From a checkpoint of a small transformer trained on Wikipedia.
Size: 2 heads of 64, MLP 512 xIELU, vocabulary 2048, 2.23M parameters.
Training: a variant of Muon for these matrices, 82M tokens, 5256 steps.
Each number is 500 + 25 x the weight over its row's rms, rounded and kept within 0 to 999. Layers, rows and columns count from 0. Numbers have three digits each. The size before them is the row's rms in percent of the matrix's.

# down: layer 5 MLP down (transposed), 512x96, rms 0.0999, rows 111-124, columns 0-95
# up: layer 5 MLP up, 512x96, rms 0.241, rows 112-125, columns 0-95
down111 090:481498503499477510492469524498479472482521483501480508486529503507528480454475457516449492476503441495529479484473449504533500529480531553489489507505491448472491502507464513505508504485532513535513491522544492548525483524491534508496481456471432507521528520486487496525499529487502537529
up112 095:552492509483504492521533481536511486508492488507523493482499491506535545461512448498528527489522496534499488495534509531498504476486523520479526504519495467519534531458574528504504491518510462536478471534505519536526503525507542487507514528484496493492500462471455509499427479474512526497
down112 089:497493493495529472561480496485502491496493471509492502512501496518493567491526486487498536505472489561545533506498473514502551525512488496491502500460462469485459519509521494476519493470491504472464463466469501514518508533512470476543484575497496493492505470478511500558509526501500472469
up113 097:481509502554508492536500506503547458503492483502443512493510516518472511548517443521482510482515485470498514483525483453525468493508482482456503517479488499492488491505545495494492500487502515541507500459486509463499441489533433498517511543496547530460474485514494504510483488519478458517
down113 088:525530529515507527512482487470471521527518478485557503534494501503478506494473480544511488512511509540493489525564465504489526535479456455510478522542505489501525534465489505493489473517510479493484489486461474485508461557456513520501483489515474535518464524483529515484468472460521493524
up114 103:505516519484531526457530487485538488492532450467517458530521524496476488484516526440502480525547504469489476464461502460524460528496534531490480513515488514505490492501525470485530475492450505518531520533493540537460521468500501487531520474537502482484490497508516452510502505489476499490
down114 091:507473478549528520480489518488482494456499463533498517512538535563563492466458462518500545480535459490513468478497508480507498542490538546534507504488510520504498518470512501526502491485506506507520533492469491448512497491492519530544497487516490508531466505500516481481465525513461496510
up115 089:488548533507511486508493461524530534511472526511469488521506500499510506503513511487505456472533515509482493493490477489499475447504569442490463505520498488539491546489493458528487500482453461485486485510473508550519491538499550488460508470511543541533469506495494495495484516489478516507
down115 089:449505469556533478553512527488476527556488474492521473486509484519486481501524519500519494479443545471488482492495492506509466495527519487500500536464492471531482505503497516478520543506498456470454511445485503468512481528535515509519474512488500496515481476525478505549485483482535473504
up116 103:515488477458489457505545486471490509510498499477517458499455456475512473462461498508528513475480496492543496513537473494561499477521481526510492484542474500504544461479513518454485487526485465529559495483511498519523488484482548511501503531527502514505490476528487472483495498474502497556
down116 103:516478505486510481475498505503522553529479495460460522568483483496496492500498543510515502493490510522482511471546510481455500507499514488478466510489476501488501516460512484485524511535481500511456480459471509521480509500506521478522497569467524572453478468508514493467496509490545468492
up117 086:507460492506515516502489478471473501538460472511491495450501497501562510522544519526501539483533497501501527514536480488506520535477506503512478474524499507500504500512498501474506480488540501533495515522502518539449520481481521469507505529483534479501508490546475490549542448500498583477
down117 091:483473516509510479536525524492464480539502501457520492494523468486498521475480555470494517439491504500554526461483504517514506499474531483502493492468538521489533456558527508525477495494508526491495514488506514516522480493481473523524505501472494446493512492503474505543497509548426513500
up118 091:487508554541514484491501455520490517484491484495517487494425518503535509486515555530505480501517503513508489492481521533453498485491495537498532493546496505514532450515511510458496518510444492479503499541495476447466528491508524503486438517548491525465503494515492499507503514471491527517
down118 098:499523530539483468521505490486482531535483492510523461534458455483466517516506530511558498496482573510502461519486526538492497502511505492490493509509509511512489525474504493498487510475495489503514524475487530455482520491514512466580477476456484536469496498537482481494469458494467505518
up119 106:511487473529471546489492498489473467486537513540538541464504505478523505507497506566460518518509496555447509442485540529513506497506503518475510486488516484469496521517459513491474504524493493471569506492530520498510483502517508492518489495515526527478470530519473531461500542496526492488
down119 098:486488510515480555522480477480459510501548511547504525488508484487513518542512476471535502516470522509477515521468511555496543526493495507479506497477539544540455474547454546523528511479501485477553506524464507482538467520498477507508498515515501516491483477502499521478504484484485461482
up120 100:509521510524502497526479497514475487519489479538481513509507542477472467465513509519500498520500473473471524524504487465496530466511527528506524456541528493535512516508474493470515477515472508508464534564500522526495504525463490548481505507514504552498547502487515510478540545531439521534
down120 100:528508464541529507496506496504500485504554444501525527487515505498500457509499515519486528499545503492502508452495423503537452488514520512514521439538542482484505504473524461456540466503532481512492510525464497497473521515514479516510502473529518512509482537470499534499508500509488514524
up121 097:466529539526467500486526499517503534508494495556536526493504476498507484526501479539491510504484544488493461501551483513520517463523492477555481454479487546531460528502536497507481464510515494512526517507495507523469475453463525499508483492495530505475460463513478525469494491505525477453
down121 094:521509478456484482514500510481480506487528497470485487499488498505495489529472526457504514558525544510477531511513463480533483458512495550524491521476530523481436517469510486502474522468512511558507527510522472539484464513506472542468468460523467477458487519495497513498522508505505485468
up122 107:534524540526523528500511507526480525497534506567488467469499535487489523501480480476491496500459458498525521502456484544536471497530472484575489476514485518491510479501517498527527508523442493500520508513529518490487554499497509482512497513491513495447543521530463479512501508516508484532
down122 101:511444489510521486499527469498540520473483484506507500517527455520526520531475513507533506552538509507502556507438499481534544474518502497520529491527525503525458498519502494504518471488506544501488477533489503493523525461503476546508503497489487509540522527478566478491497491539533518505
up123 101:486490485510533505531435488492540512521530503542477511564501470522485466503480485547487502493537509525485493483477450493477516476548465506484513483503501517507484456522507482487450457478495497462474482474510470507516517518538468503513529497495450489493508490538509492495554519497460511499
down123 103:524492539502512541545490495464488536560498506515526514480495527544513452482492484503517439514462548533470512492475491479521510482469543516547520487483505473501432513495532484532496515478488513486513530512483484518502490519527473544508535473483469478483524522501486506481518500515496496485
up124 104:554493517558483518488480517503539543480512488491493548555520518535524457465467503502516508511558498471494524472539523530522481467500529462496481482483514502503511494483522508517455540504481479474537495488527482493496505541522526525505529471517500513484494511519482519478525484479537462526
down124 103:519507474468504563533434508504505482482476496464483531505512543516527495517513478485510532506486487490515494499525504482556506490478536529492480505503466533503517512508437471503489534511498443542499509521461497475487497513472462520479504517470526500470510532497534501503443480527507478530
up125 099:483470454507516492457496499528474515448472528529436512523533504502505516515463517519505489504469495495486509478508506488502516539499469538492491466479483536486490452490495518492492544512509443487524532504471500474490543475514537538491498469504500525529513507483525527503563507521544513532